From a checkpoint of a small transformer trained on Wikipedia.
Architecture: RMSNorm before each block, rotary positions, no biases in attention or MLP, untied embeddings.
Training: a variant of SOAP for these matrices, 624M tokens, 4760 steps.
Each number is 200 + 40 x the weight over its row's rms, rounded and kept within 0 to 999. Layers, rows and columns count from 0. The size before them is the row's rms in percent of the matrix's.

# layer 4 MLP down (transposed), 640x160, rms 0.144, rows 273-302, columns 80-159
096,240,167,231,194,238,212,248,246,144,214,205,191,165,262,229,191,186,190,224,160,185,197,195,183,224,181,185,180,135,214,155,247,212,227,248,241,108,147,227,244,182,193,198,186,194,239,183,255,168,166,211,197,307,215,189,210,181,239,123,206,231,140,184,252,145,140,163,189,228,183,231,257,212,200,181,189,183,283,217,206
102,214,204,262,160,160,162,218,150,194,255,206,226,156,233,167,235,250,234,230,278,181,155,241,126,149,130,121,160,236,230,164,212,200,233,222,217,174,210,164,193,170,160,187,222,239,227,228,237,243,170,195,209,149,197,207,193,217,133,153,154,259,220,226,251,213,184,198,234,157,166,169,178,255,94,166,191,250,161,190,157
096,152,152,229,263,218,222,208,226,129,228,200,236,244,175,195,248,239,218,212,211,207,268,171,206,245,172,193,160,113,231,127,184,199,221,201,198,198,215,225,209,214,260,223,169,213,280,213,280,234,125,182,167,200,187,157,186,159,181,235,209,186,206,227,126,242,215,221,159,199,175,285,217,248,198,237,239,162,171,248,308
091,296,225,207,147,163,142,154,201,219,225,218,217,303,174,263,147,212,168,179,256,186,237,116,162,267,187,238,283,191,236,162,141,210,203,139,124,211,246,208,219,225,196,134,166,221,175,155,195,242,197,215,226,153,151,260,173,221,202,221,259,193,182,158,236,175,249,202,288,133,173,201,198,160,207,158,230,170,219,174,143
105,210,145,195,220,196,226,218,152,161,187,223,187,150,232,153,162,208,214,210,175,210,219,230,313,208,188,216,227,234,259,223,198,105,183,223,141,173,196,180,282,228,159,207,165,190,224,210,194,240,264,148,314,149,223,245,164,197,232,208,147,239,214,199,192,180,216,201,227,208,160,162,179,117,251,191,210,210,162,250,233
094,177,228,214,176,178,147,160,240,253,219,197,164,215,177,211,217,204,206,212,252,185,132,162,230,181,173,133,224,206,251,247,171,191,132,221,248,221,277,174,238,165,200,186,182,248,240,112,257,207,207,222,157,280,233,163,184,214,179,188,227,282,171,170,171,213,209,186,194,204,265,154,151,179,175,205,207,167,210,268,192
091,182,160,199,162,136,203,206,220,202,175,133,186,175,259,192,245,197,171,288,161,118,241,190,158,174,216,178,238,221,227,198,172,123,181,223,171,247,170,222,202,200,218,157,181,262,188,112,163,170,175,201,127,112,226,224,124,169,289,214,180,215,187,184,137,142,228,196,234,202,194,235,262,288,155,240,224,216,214,199,213
097,171,213,234,151,264,209,187,169,166,225,167,189,217,157,197,213,217,207,231,218,203,247,256,190,232,233,200,134,159,251,188,227,243,187,237,183,252,203,201,177,66,224,266,236,194,170,246,159,274,224,205,115,222,191,180,241,174,238,236,118,93,237,163,174,175,276,212,167,220,247,143,168,247,178,189,212,164,310,164,215
096,225,150,217,213,200,143,204,171,129,177,161,174,150,140,191,231,266,161,223,152,187,252,235,136,150,267,202,208,227,131,220,277,202,234,209,178,198,202,186,254,185,131,171,221,195,189,178,191,235,195,245,155,179,186,194,205,217,231,193,200,144,132,266,226,156,190,164,222,162,201,167,119,161,188,173,207,157,232,178,246
093,174,271,259,196,167,186,168,153,268,203,131,231,205,288,260,221,206,210,251,194,126,227,229,249,257,217,193,150,161,179,255,174,263,161,199,197,213,220,216,156,212,205,191,202,168,218,195,224,158,154,208,197,188,232,195,212,239,255,205,220,132,190,225,184,223,219,188,197,103,227,194,263,215,184,188,225,215,218,124,182
099,191,286,211,175,140,250,201,219,247,254,197,154,237,221,225,241,236,144,137,242,182,190,159,229,143,168,274,163,128,181,185,214,210,228,231,200,146,244,165,198,266,185,262,253,140,168,221,194,227,199,200,190,218,181,118,181,143,289,193,158,219,189,180,264,215,254,143,230,225,236,185,221,234,182,150,173,148,136,216,198
096,143,169,181,232,229,261,234,121,184,222,156,182,163,209,208,211,157,149,156,219,142,223,230,217,267,180,136,156,181,251,217,162,163,243,244,201,196,212,149,226,186,181,204,255,240,151,186,192,206,161,212,225,259,144,235,163,172,155,230,152,250,245,134,242,250,201,245,217,209,185,199,175,205,231,186,192,220,124,156,214
098,224,287,228,179,173,209,223,222,155,237,165,199,149,198,173,261,190,164,146,265,179,220,282,196,172,248,146,165,212,185,196,253,244,241,205,230,189,226,201,136,262,193,137,228,191,212,239,178,258,203,196,249,180,220,121,181,229,182,176,181,210,231,211,230,101,242,166,124,259,198,154,248,163,171,181,203,269,212,206,204
097,178,201,240,161,208,197,156,152,239,205,170,212,107,297,222,161,154,211,213,222,186,210,169,240,270,195,162,244,264,285,128,207,216,152,166,157,177,162,290,159,203,208,239,180,173,144,272,221,277,190,186,173,185,213,153,180,213,110,194,137,272,265,210,193,207,218,173,131,156,145,275,239,202,174,166,182,230,209,282,213
100,214,182,200,236,208,240,150,255,209,162,175,261,207,187,192,192,238,193,203,172,201,253,238,179,216,222,210,175,179,200,226,141,210,243,130,244,154,250,149,233,203,301,224,165,258,233,221,233,238,194,199,215,209,186,210,210,172,218,201,210,220,242,276,201,225,254,170,196,166,181,192,224,146,151,179,233,194,220,220,182
103,155,203,226,144,126,221,172,215,240,205,207,166,218,223,269,227,205,147,208,239,205,157,177,262,217,209,195,194,206,269,231,186,176,238,248,244,171,185,229,172,146,186,176,227,262,180,187,250,277,147,195,293,256,222,170,225,208,225,173,183,211,207,229,214,224,130,108,156,220,246,252,190,217,211,201,143,194,224,208,177
097,177,187,158,268,154,213,252,174,192,130,241,243,262,216,141,201,182,182,268,206,220,166,271,197,179,206,166,206,131,161,250,170,224,209,294,122,158,233,136,284,200,201,207,169,170,198,142,212,187,155,203,249,191,187,180,242,252,151,194,172,147,226,273,128,259,148,173,263,231,234,236,106,202,196,188,174,204,250,210,167
100,220,283,200,230,209,221,214,213,214,192,147,189,200,202,188,269,184,163,170,211,211,153,203,104,227,208,225,164,258,138,227,194,177,159,131,144,217,124,282,207,261,125,141,252,252,266,215,260,224,206,226,207,211,192,201,201,167,195,257,280,115,141,193,241,229,194,166,127,264,148,146,208,186,191,236,286,197,115,178,198
097,146,313,170,138,192,140,187,185,161,201,148,217,269,231,180,196,208,219,199,211,182,247,162,160,171,207,180,169,190,221,160,172,228,155,162,205,263,226,213,177,212,231,168,180,131,217,176,240,214,219,227,229,69,193,231,171,186,222,216,216,312,192,192,258,147,199,212,228,166,158,201,145,219,198,182,227,196,179,232,204
105,157,179,204,230,141,102,217,154,213,145,239,204,249,205,154,173,170,233,197,274,193,199,205,172,197,147,185,177,229,206,143,221,250,220,247,135,144,186,239,217,203,120,196,193,218,166,212,164,196,189,149,181,180,206,209,179,275,226,210,169,156,191,150,194,197,141,165,197,210,210,276,215,188,174,227,187,175,158,160,212
096,223,137,186,185,222,186,186,202,230,197,278,213,206,284,256,189,195,157,161,252,158,166,154,176,148,148,204,147,201,159,189,210,192,214,226,192,156,138,157,213,254,231,185,195,202,164,205,146,149,157,235,200,137,215,261,130,131,225,200,250,255,190,188,250,238,162,216,271,189,185,213,246,138,231,165,127,187,287,234,251
099,184,196,221,140,187,211,226,224,164,194,210,182,183,234,191,170,203,162,178,156,150,147,171,212,169,222,170,278,212,237,223,165,239,260,172,188,210,162,272,234,241,258,187,182,194,227,129,149,198,231,204,147,231,145,163,241,241,187,203,170,190,189,194,179,228,233,233,120,217,167,218,226,192,234,260,251,161,156,248,201
104,286,247,172,238,190,208,155,152,179,114,280,220,181,188,215,203,184,302,179,156,192,225,202,220,256,164,194,143,183,202,133,249,211,165,187,246,231,195,230,171,194,235,264,233,230,218,202,190,185,229,244,241,227,210,203,199,167,112,177,185,178,196,190,214,167,280,137,244,259,151,173,158,171,198,254,210,282,199,155,106
108,145,183,186,167,159,239,177,200,181,239,257,117,224,170,268,192,147,211,197,183,279,213,282,176,169,165,206,113,235,233,225,159,209,162,185,197,176,235,197,206,229,177,239,205,177,296,141,208,190,144,177,230,230,192,77,248,224,217,227,227,176,183,221,208,182,254,143,262,202,236,285,264,266,233,221,166,191,158,183,224
100,217,258,249,259,249,264,207,142,161,179,251,223,201,235,264,192,189,201,217,202,249,209,225,206,202,224,177,236,233,210,191,181,194,154,255,185,139,201,234,205,184,178,138,175,170,235,178,174,209,160,175,206,165,167,198,187,141,145,180,126,200,182,153,201,215,266,185,115,149,92,136,213,211,195,147,128,223,150,111,258
107,225,148,249,227,223,88,144,213,224,223,202,197,207,218,230,182,179,230,247,157,161,227,205,200,197,219,221,271,193,112,147,138,82,243,184,282,247,153,174,179,192,170,216,204,187,210,219,220,221,232,182,260,221,186,227,218,231,234,245,220,227,148,189,211,187,151,238,204,203,198,217,225,233,125,175,171,171,154,153,156
102,165,188,207,231,232,131,268,208,173,232,261,217,160,203,243,189,179,169,240,242,172,232,196,260,179,209,209,137,336,177,209,209,167,132,215,161,193,154,253,237,234,270,182,258,208,204,142,222,236,177,208,240,130,230,123,150,210,225,136,200,217,135,190,183,185,187,121,218,244,209,258,215,179,202,190,258,168,221,210,200
098,200,116,229,206,216,239,174,224,225,172,230,124,151,223,184,146,258,228,256,235,148,174,175,180,136,307,250,131,158,170,181,173,214,177,158,242,171,256,254,185,204,176,239,239,132,194,180,150,273,228,208,252,188,170,209,222,197,215,156,206,209,128,183,199,185,246,182,229,199,284,213,121,199,174,247,189,234,188,166,232
102,160,182,209,147,222,115,250,164,182,237,178,176,189,198,256,278,161,194,178,203,233,208,240,225,260,176,223,153,225,209,214,194,169,247,228,145,225,90,212,201,282,306,258,221,166,223,198,194,229,240,276,173,229,238,199,229,224,197,234,234,234,270,199,260,205,204,163,239,155,150,212,191,192,198,152,165,193,191,157,264
105,309,212,180,271,182,190,204,263,181,179,188,194,204,252,193,216,191,182,209,209,219,208,164,266,179,165,290,172,193,233,202,170,154,202,144,210,239,121,186,199,223,240,110,270,168,217,148,167,156,188,143,207,152,231,268,180,176,167,173,246,241,153,207,208,196,175,158,190,160,225,251,243,178,211,215,240,159,193,199,225
# layer 4 MLP gate, 640x160, rms 0.162, rows 274-302, columns 80-159
112,242,228,202,198,266,153,195,211,203,174,183,159,161,166,190,205,194,208,162,199,220,115,191,296,202,136,243,148,158,222,160,196,255,215,169,250,139,227,165,145,294,162,155,266,252,233,187,242,255,215,167,163,221,265,201,154,222,156,231,192,228,278,190,250,127,228,132,135,140,182,169,147,234,212,176,229,176,130,244,230
093,179,247,292,183,151,209,228,182,221,191,255,209,213,205,239,231,168,196,182,170,222,178,196,229,245,164,179,180,201,169,230,181,205,241,216,213,221,187,242,199,162,86,277,173,247,229,167,195,152,249,169,201,209,210,225,236,169,309,158,214,97,173,120,230,162,252,189,176,239,201,229,170,191,246,173,208,264,215,184,201
100,234,159,233,181,123,263,290,212,218,228,153,198,247,164,179,206,223,207,186,216,188,248,173,236,255,242,180,240,176,170,160,205,241,239,108,207,95,148,232,185,186,272,162,217,259,243,161,196,204,141,146,226,236,225,197,180,216,234,178,162,198,207,252,212,188,227,187,184,259,261,204,222,216,248,309,190,182,155,174,211
106,178,212,203,208,256,200,126,204,220,120,158,238,283,189,185,213,234,183,238,244,210,214,221,204,139,117,135,169,173,180,206,190,168,234,177,235,226,131,158,210,220,190,357,188,209,198,205,233,209,228,211,223,176,228,169,257,192,186,242,221,182,215,199,220,203,222,188,133,262,236,149,148,236,102,260,178,228,239,211,197
095,170,224,155,192,166,205,176,224,214,216,191,169,278,197,180,174,233,189,240,195,216,199,181,181,120,184,165,182,147,189,228,240,182,229,132,234,198,190,155,197,237,163,209,172,146,189,132,145,173,226,172,257,215,218,221,247,168,209,209,208,176,162,146,225,232,215,158,200,203,257,205,189,181,229,171,233,205,266,229,200
089,274,178,215,201,226,260,158,199,264,199,252,115,158,144,143,153,203,173,174,248,274,200,205,135,166,229,150,191,232,163,186,223,167,226,228,222,248,136,134,156,193,195,130,191,187,268,236,213,133,211,167,224,194,192,245,234,177,192,164,180,217,214,206,146,247,241,185,178,248,198,221,186,136,156,197,212,183,184,161,206
093,171,166,174,248,140,262,200,170,145,209,189,253,253,154,262,198,213,179,212,299,244,168,131,180,252,181,184,206,215,275,236,181,265,260,174,167,187,294,181,191,214,254,159,204,210,177,221,223,197,165,218,228,166,217,237,236,183,233,187,215,223,224,286,244,204,232,304,225,151,167,225,279,180,254,190,171,232,236,277,267
093,267,168,164,199,208,194,232,245,173,226,196,165,202,194,197,287,163,163,166,178,189,220,180,182,169,271,222,247,234,246,83,191,178,186,238,264,201,251,180,213,125,237,156,249,264,261,255,192,255,214,184,271,234,214,212,150,236,154,152,204,189,217,253,238,248,137,210,210,227,202,239,220,235,175,207,212,219,135,209,289
089,174,251,174,148,192,199,180,192,231,222,178,241,251,180,203,225,192,154,254,157,153,285,140,171,243,203,145,168,203,175,182,170,160,90,155,192,254,187,191,180,260,200,236,179,175,176,192,163,232,210,225,189,213,202,204,205,184,227,182,204,192,229,213,217,229,230,169,191,196,194,195,260,174,259,195,223,207,189,193,99
104,120,170,231,127,246,293,177,190,248,179,201,213,290,173,195,176,236,300,209,172,134,231,240,182,231,176,148,202,221,183,192,237,284,129,150,205,147,127,176,191,252,189,229,189,230,204,118,179,222,214,145,256,172,246,178,218,228,134,151,196,134,130,184,236,135,205,145,189,224,194,214,120,222,196,201,188,176,128,254,252
104,202,254,208,186,188,210,251,211,206,138,216,223,200,269,133,221,157,241,289,254,221,242,258,216,238,206,249,277,253,166,238,273,225,147,143,202,154,202,168,147,262,160,199,143,181,209,150,123,204,176,154,192,238,182,149,273,190,140,229,248,154,186,212,167,216,158,268,175,171,173,148,229,251,179,253,197,207,232,180,231
098,245,291,189,192,231,218,178,175,218,200,261,131,240,190,205,196,231,180,286,174,246,209,179,201,269,184,255,121,206,168,205,286,182,190,236,177,252,162,208,181,163,266,236,136,159,213,210,128,207,180,236,177,175,226,196,173,245,209,175,167,148,211,216,195,258,206,214,202,261,188,238,170,229,155,248,139,182,170,201,165
101,204,195,238,268,191,127,121,182,211,172,166,239,202,219,129,207,200,152,156,195,193,246,208,185,184,180,215,220,286,186,210,201,253,171,166,194,260,161,168,194,195,203,165,264,236,168,185,208,181,244,231,186,269,211,249,239,223,181,261,250,147,162,145,225,263,244,192,230,177,189,234,199,229,240,187,215,183,233,179,223
094,140,223,178,256,184,183,205,199,252,189,234,238,215,184,186,203,286,214,193,183,199,247,120,202,203,253,173,221,138,192,199,190,214,265,225,185,144,210,144,246,122,181,155,168,247,172,264,209,136,286,202,184,157,209,271,186,198,256,210,238,219,250,271,196,258,271,219,211,207,221,177,213,184,138,105,296,199,215,183,226
101,195,173,242,165,224,180,268,193,266,223,184,131,207,164,182,288,207,147,285,217,259,196,190,186,190,264,191,210,232,218,207,200,220,145,189,198,236,217,253,227,134,182,184,172,142,208,209,204,215,249,206,218,204,152,207,147,194,295,199,186,162,154,226,138,238,131,280,204,158,206,163,202,76,179,225,264,169,226,166,266
096,175,179,224,220,215,218,248,141,231,146,174,190,147,174,187,144,149,181,194,248,206,168,242,233,219,227,244,229,187,168,297,217,194,234,176,190,253,149,143,156,112,248,168,228,152,201,195,247,166,284,180,168,219,175,175,240,264,274,194,153,189,187,163,227,179,174,256,232,201,161,191,233,139,261,159,272,164,159,242,216
097,167,226,133,235,201,169,226,185,168,227,206,216,209,125,177,151,249,132,236,218,176,183,262,124,184,319,186,122,203,258,206,202,154,210,194,210,227,201,84,165,244,206,218,241,248,193,209,222,244,199,203,152,225,201,182,128,231,224,226,133,245,175,161,225,184,151,144,185,209,225,234,144,150,229,256,164,241,105,222,190
094,238,190,167,145,164,180,161,248,227,193,227,207,252,241,157,171,198,128,242,211,208,235,168,145,244,208,170,190,223,207,218,204,285,253,198,209,220,127,176,220,166,275,121,179,257,215,163,163,162,159,202,188,215,193,226,194,242,146,232,135,205,196,198,146,154,295,189,242,259,204,153,216,231,159,282,203,186,217,188,168
103,244,263,232,206,191,162,196,232,149,269,238,161,253,201,170,263,199,146,210,167,203,232,115,272,184,255,136,168,154,190,225,159,190,203,165,198,177,200,183,230,281,107,188,288,253,210,189,257,128,198,234,191,179,207,171,167,178,241,120,203,201,213,164,270,220,128,169,210,275,156,188,203,187,240,229,234,221,198,211,170
090,141,142,254,246,227,224,163,163,133,196,190,148,185,207,168,245,169,227,180,209,157,146,192,183,229,237,264,195,183,158,137,189,234,191,249,230,246,162,149,183,146,187,189,243,202,249,219,208,137,239,172,202,188,221,192,228,199,197,161,162,207,228,205,211,179,178,278,186,205,171,206,165,186,237,154,103,237,164,271,196
099,238,220,179,211,227,222,219,227,254,240,201,167,234,165,228,217,183,243,186,223,231,242,146,190,254,227,186,150,251,170,132,215,204,143,147,250,258,175,167,120,260,118,170,168,267,226,227,158,154,176,194,287,216,225,181,255,180,164,146,209,261,219,117,130,212,227,220,256,215,187,175,138,260,136,205,204,186,166,151,204
097,169,162,171,170,279,191,182,198,172,154,203,189,160,164,217,240,250,254,256,209,243,175,202,162,210,186,242,183,266,216,166,258,142,222,180,172,209,196,170,247,161,220,195,241,137,252,163,206,199,186,260,227,157,148,269,197,182,210,199,188,179,225,165,157,128,165,209,241,215,215,159,138,181,245,201,121,196,207,245,224
117,209,217,140,220,170,225,331,178,291,200,191,316,203,202,281,193,230,211,172,198,183,231,245,160,142,190,223,218,164,154,177,156,244,271,215,203,195,121,222,165,256,157,211,187,260,189,163,186,238,193,180,278,242,204,249,217,215,223,189,165,184,227,189,248,188,136,171,192,167,174,149,194,199,157,178,283,179,166,258,211
095,150,226,226,183,234,197,140,245,183,258,216,183,153,179,140,232,211,213,177,171,164,149,235,197,215,165,124,111,180,218,236,192,197,212,186,223,139,238,251,178,240,227,207,209,168,187,143,166,257,222,187,222,177,153,218,204,262,171,159,242,195,212,219,207,168,291,229,145,220,290,222,240,242,246,242,231,158,215,266,129
109,176,231,242,240,131,205,242,141,193,187,226,154,204,218,129,176,198,164,186,187,246,205,209,209,257,152,148,156,168,229,267,179,230,178,210,114,217,283,207,175,222,194,143,223,257,222,263,170,256,215,242,217,143,207,178,162,223,230,201,187,269,255,159,198,189,157,201,296,140,191,184,270,215,167,227,294,227,210,204,263
105,164,176,177,193,166,232,131,238,239,205,147,199,185,264,202,160,246,259,240,176,195,205,128,166,211,189,153,276,178,250,190,218,206,270,120,243,244,299,181,295,195,164,216,224,146,209,225,214,191,246,172,305,241,208,206,259,174,174,285,226,186,257,231,225,220,202,259,239,200,180,190,223,189,194,180,208,206,154,201,181
094,177,196,184,178,200,221,151,279,234,197,159,167,186,210,213,164,196,217,166,211,252,265,260,194,120,265,204,220,172,207,225,168,184,156,98,184,192,229,166,176,194,180,207,159,167,199,170,185,194,190,183,213,141,220,164,182,202,249,192,229,180,208,226,223,169,298,227,166,247,220,175,205,177,197,234,267,167,257,213,193
106,267,203,263,243,185,224,160,172,198,219,226,247,211,148,217,215,223,212,170,214,150,155,264,159,159,191,210,169,257,202,148,191,154,206,231,239,201,279,186,282,169,248,100,173,215,180,236,264,242,218,203,126,249,184,182,234,208,140,196,142,140,212,114,258,217,255,149,178,278,211,188,203,151,209,191,200,235,232,274,203
101,212,212,253,254,258,200,270,209,175,186,194,177,293,132,149,198,196,180,206,229,202,260,221,161,187,134,127,189,213,157,171,235,177,147,268,180,222,220,223,181,215,257,250,165,222,88,250,216,254,201,226,162,249,106,253,183,247,225,222,176,190,237,225,188,116,189,186,136,176,198,194,219,180,187,182,196,158,220,174,141
# layer 4 MLP up, 640x160, rms 0.154, rows 274-302, columns 80-159
100,203,179,181,169,251,182,205,208,204,237,188,192,239,229,208,165,207,226,262,141,224,250,160,172,196,210,239,220,213,149,130,114,180,225,211,207,176,249,261,149,189,190,261,156,252,210,235,234,195,213,204,207,228,153,206,209,143,193,224,250,276,193,213,229,193,178,268,297,178,191,182,296,195,230,165,279,234,273,175,158
096,195,209,204,219,193,197,236,175,181,156,188,171,166,201,142,200,161,202,153,142,186,174,193,204,189,207,252,259,140,181,201,211,161,180,222,193,186,148,123,198,236,226,144,179,102,153,210,191,232,167,278,239,313,159,187,128,158,195,244,170,203,182,235,185,268,166,203,229,239,183,212,177,268,200,230,202,211,206,93,216
098,284,172,243,160,161,294,234,219,193,232,160,171,189,191,222,174,211,247,176,158,205,227,125,198,182,136,205,221,163,213,221,205,204,206,100,157,124,156,198,221,200,224,205,235,221,216,161,232,205,148,169,214,206,192,108,230,199,199,188,160,163,213,257,246,189,159,265,161,227,198,257,181,197,204,247,202,211,179,162,206
103,243,230,248,225,194,166,175,202,205,239,300,183,284,237,222,203,196,148,227,231,257,202,180,196,241,197,157,155,216,164,202,202,147,185,145,277,163,127,168,182,192,211,205,223,200,199,185,203,203,208,178,244,238,274,139,212,264,167,243,264,182,242,113,255,292,160,221,245,245,169,161,129,232,154,189,241,171,264,115,210
090,221,226,227,190,222,227,270,234,205,164,156,228,173,182,242,216,202,179,151,196,216,240,232,214,204,234,239,241,190,233,253,241,211,220,207,148,144,224,118,263,169,117,232,189,216,245,245,182,193,233,234,203,211,185,158,164,265,203,167,113,200,264,171,234,208,165,207,238,195,177,206,198,201,244,237,193,119,237,178,237
087,169,205,201,224,188,146,166,207,206,205,233,213,233,229,250,229,232,192,280,157,87,200,205,199,227,149,206,228,208,186,212,192,197,171,197,212,154,165,247,162,195,182,279,151,210,198,130,90,177,137,161,186,174,269,222,204,180,232,261,196,212,166,145,183,184,189,235,241,192,252,261,185,247,171,288,187,233,191,181,163
095,229,198,208,183,175,211,210,226,172,136,201,250,149,213,281,163,250,272,145,207,164,171,177,234,161,200,219,215,194,243,178,228,236,199,232,185,174,169,137,262,257,151,231,139,217,112,204,267,219,97,248,243,230,225,202,221,213,237,238,261,132,257,276,236,192,194,147,131,245,155,202,278,213,265,195,233,166,213,174,212
095,245,225,245,208,236,215,229,202,173,224,217,160,214,146,262,270,197,136,193,164,189,212,160,189,167,187,242,203,194,201,159,185,149,192,224,246,140,214,219,184,217,194,161,105,257,176,197,222,218,204,143,162,202,186,186,160,199,173,117,163,225,235,166,207,197,145,158,202,239,199,340,202,250,281,257,178,196,241,127,199
093,240,181,248,202,139,170,278,217,218,219,234,236,199,181,250,139,196,179,219,263,232,117,154,168,229,114,237,178,182,200,233,145,248,173,330,150,210,208,229,191,174,217,211,211,240,226,183,223,183,196,133,186,256,102,292,190,206,197,187,161,173,218,248,208,210,182,212,70,159,147,235,173,200,146,196,131,217,147,204,243
096,278,195,165,188,213,262,111,187,124,198,219,168,187,189,164,256,186,161,157,227,186,226,244,224,203,222,195,202,194,201,203,213,182,217,149,285,215,164,210,187,216,178,216,181,185,226,151,192,172,157,261,230,210,257,189,204,199,234,254,150,264,261,197,195,222,275,280,197,166,111,207,209,178,274,176,216,165,190,195,237
104,177,238,246,203,188,230,247,135,171,144,198,259,147,282,150,187,236,219,222,203,184,268,137,177,182,202,218,172,162,194,192,92,209,207,154,277,166,216,167,267,154,162,175,162,157,241,173,181,150,189,198,227,167,265,143,261,196,144,143,170,183,169,164,256,208,217,190,252,238,235,193,240,184,225,170,221,208,174,215,184
097,204,170,219,186,146,237,189,140,196,206,165,327,237,198,174,202,149,200,221,221,210,192,278,161,177,241,177,164,233,188,189,286,207,178,250,190,166,72,223,231,170,172,176,183,165,145,179,226,250,187,223,212,158,193,190,244,164,220,200,167,131,159,137,208,232,207,259,263,192,228,259,171,175,227,133,184,165,216,147,173
099,206,234,160,298,158,186,166,189,177,199,224,287,200,278,115,222,244,172,185,240,225,220,215,224,148,203,246,177,254,214,201,131,246,240,216,247,200,245,182,217,226,206,194,252,187,180,225,225,201,236,211,226,242,218,204,161,246,157,186,214,140,154,140,239,193,257,167,209,184,192,244,170,206,201,196,164,220,227,127,193
097,179,239,284,194,139,144,192,220,208,236,218,183,200,199,178,226,163,256,278,132,168,181,219,188,156,238,277,185,186,267,154,220,171,221,238,192,218,203,181,257,156,240,250,253,162,244,230,245,150,251,183,304,257,251,266,205,223,182,173,165,191,200,227,151,179,206,186,246,159,211,162,149,204,247,198,153,186,193,162,232
103,115,243,285,241,168,186,101,167,175,190,195,227,193,242,236,162,203,245,209,171,226,154,100,241,155,208,163,272,180,172,167,184,151,242,280,172,174,156,196,166,226,191,227,199,183,196,160,225,251,167,166,163,172,271,208,208,187,208,130,206,226,253,239,231,236,225,168,131,227,194,238,175,196,119,221,152,216,238,192,137
089,202,140,229,204,167,179,201,188,227,270,200,223,219,182,228,147,166,181,216,275,192,191,238,174,220,222,217,259,203,230,244,245,217,222,178,187,185,220,150,198,127,250,149,134,158,264,292,253,237,261,158,145,209,242,266,209,201,233,280,181,213,183,129,191,204,265,218,174,232,210,152,218,152,214,145,177,244,189,223,232
095,199,153,225,202,211,194,212,206,236,176,165,179,261,145,210,108,318,74,225,187,188,135,210,167,264,236,216,110,185,199,226,134,181,254,268,258,232,212,181,172,193,189,240,186,272,151,199,182,204,207,172,155,197,171,141,149,224,169,192,171,186,297,265,243,180,267,186,191,251,245,194,216,191,178,191,185,177,179,238,203
100,182,141,155,126,201,237,216,217,200,186,265,199,220,197,243,171,216,257,209,161,222,249,184,177,204,145,217,188,192,232,179,192,224,209,220,180,263,189,154,257,220,168,123,181,168,192,144,161,191,238,192,198,139,238,140,201,175,227,201,142,159,259,182,292,188,170,218,207,180,180,236,215,231,160,206,209,219,243,249,199
104,203,189,133,189,203,210,145,176,196,260,167,227,237,191,251,226,258,249,175,168,238,214,234,121,231,178,159,226,168,235,237,169,198,186,185,203,263,160,216,196,143,303,182,207,148,242,222,120,215,214,208,218,164,188,203,250,253,139,270,188,169,201,238,101,204,292,179,189,170,205,199,205,209,159,204,183,162,216,204,282
091,177,166,172,286,167,174,106,177,249,201,207,194,241,258,171,224,184,101,235,197,162,121,210,176,207,107,182,248,168,187,252,161,257,238,216,199,184,190,161,190,187,151,185,167,119,174,105,197,179,231,181,134,203,156,218,254,119,228,118,144,210,167,182,216,239,161,205,231,151,293,177,190,211,191,144,218,145,187,179,175
104,179,215,193,192,178,250,166,118,258,209,234,265,246,264,135,278,165,234,148,249,205,264,154,156,182,224,173,198,224,105,212,195,199,227,191,214,316,170,223,179,167,170,199,147,270,158,261,159,82,206,242,213,187,226,246,205,148,168,202,221,150,144,225,212,209,214,218,236,194,281,193,179,175,178,182,268,146,140,137,207
093,259,116,165,216,184,193,249,217,234,182,236,176,242,198,219,167,216,214,256,269,159,195,261,204,217,134,177,187,63,255,210,118,154,226,179,179,119,182,211,189,190,157,229,204,213,278,176,185,282,195,158,170,225,228,222,192,183,217,233,185,190,203,154,172,241,189,241,204,252,179,166,187,180,178,256,249,222,237,219,176
099,161,127,153,187,188,199,249,216,237,234,188,234,179,138,278,219,271,162,186,152,179,266,198,215,183,206,282,170,241,179,222,165,228,197,192,219,251,229,213,186,231,190,219,157,199,150,142,180,211,190,162,208,165,268,243,204,227,211,209,167,210,246,156,224,227,70,128,216,122,177,190,234,205,159,199,208,167,218,203,203
094,199,277,211,182,185,88,160,181,191,179,148,215,209,239,221,212,156,273,250,181,188,190,233,193,156,207,207,224,168,182,192,236,221,209,148,137,209,227,264,247,213,241,220,222,234,224,257,142,172,262,233,128,198,191,196,310,252,261,200,144,204,219,272,200,133,185,175,275,212,203,176,198,145,163,175,239,234,253,263,203
106,198,238,209,221,184,193,233,185,240,198,239,176,194,264,253,260,217,168,179,228,200,203,217,170,241,242,157,115,165,230,234,95,147,214,255,105,224,235,186,165,214,209,179,217,241,163,199,158,265,206,274,305,199,149,233,155,242,287,184,192,185,200,191,251,151,126,183,243,178,155,258,220,258,196,252,185,222,272,273,209
099,221,204,179,239,170,213,205,163,78,186,300,142,150,207,190,269,188,164,162,246,186,226,216,226,203,253,151,209,218,201,242,218,242,187,206,178,254,173,251,127,227,251,212,167,170,155,118,240,112,134,231,261,240,140,232,218,139,248,201,240,225,156,211,215,179,176,224,158,212,183,184,162,212,260,267,167,227,219,205,187
095,211,222,240,182,260,135,227,209,185,201,211,122,229,170,123,224,248,292,282,167,139,159,161,161,226,248,132,214,235,192,192,233,168,198,188,293,273,225,139,189,248,227,221,206,198,231,254,230,148,187,265,207,220,215,201,209,178,258,234,155,250,200,195,175,210,195,165,270,223,148,101,190,167,279,203,244,174,205,118,227
103,259,223,202,220,211,142,124,167,199,176,225,230,206,202,229,281,156,208,208,198,214,136,177,158,168,143,286,159,206,150,142,218,191,220,112,251,164,200,271,212,248,315,185,187,270,202,180,223,197,211,178,174,132,215,142,205,232,204,213,152,151,172,190,255,178,263,186,233,189,204,225,140,185,230,182,197,199,148,222,162
103,120,235,160,243,280,173,272,173,179,158,245,236,227,210,220,206,158,157,165,226,194,278,228,276,221,225,286,161,203,152,173,214,227,178,194,325,215,251,218,141,178,244,254,217,188,208,158,231,215,255,165,236,164,162,212,287,189,146,228,241,226,170,244,176,134,158,170,204,238,249,190,202,165,238,188,249,188,156,132,188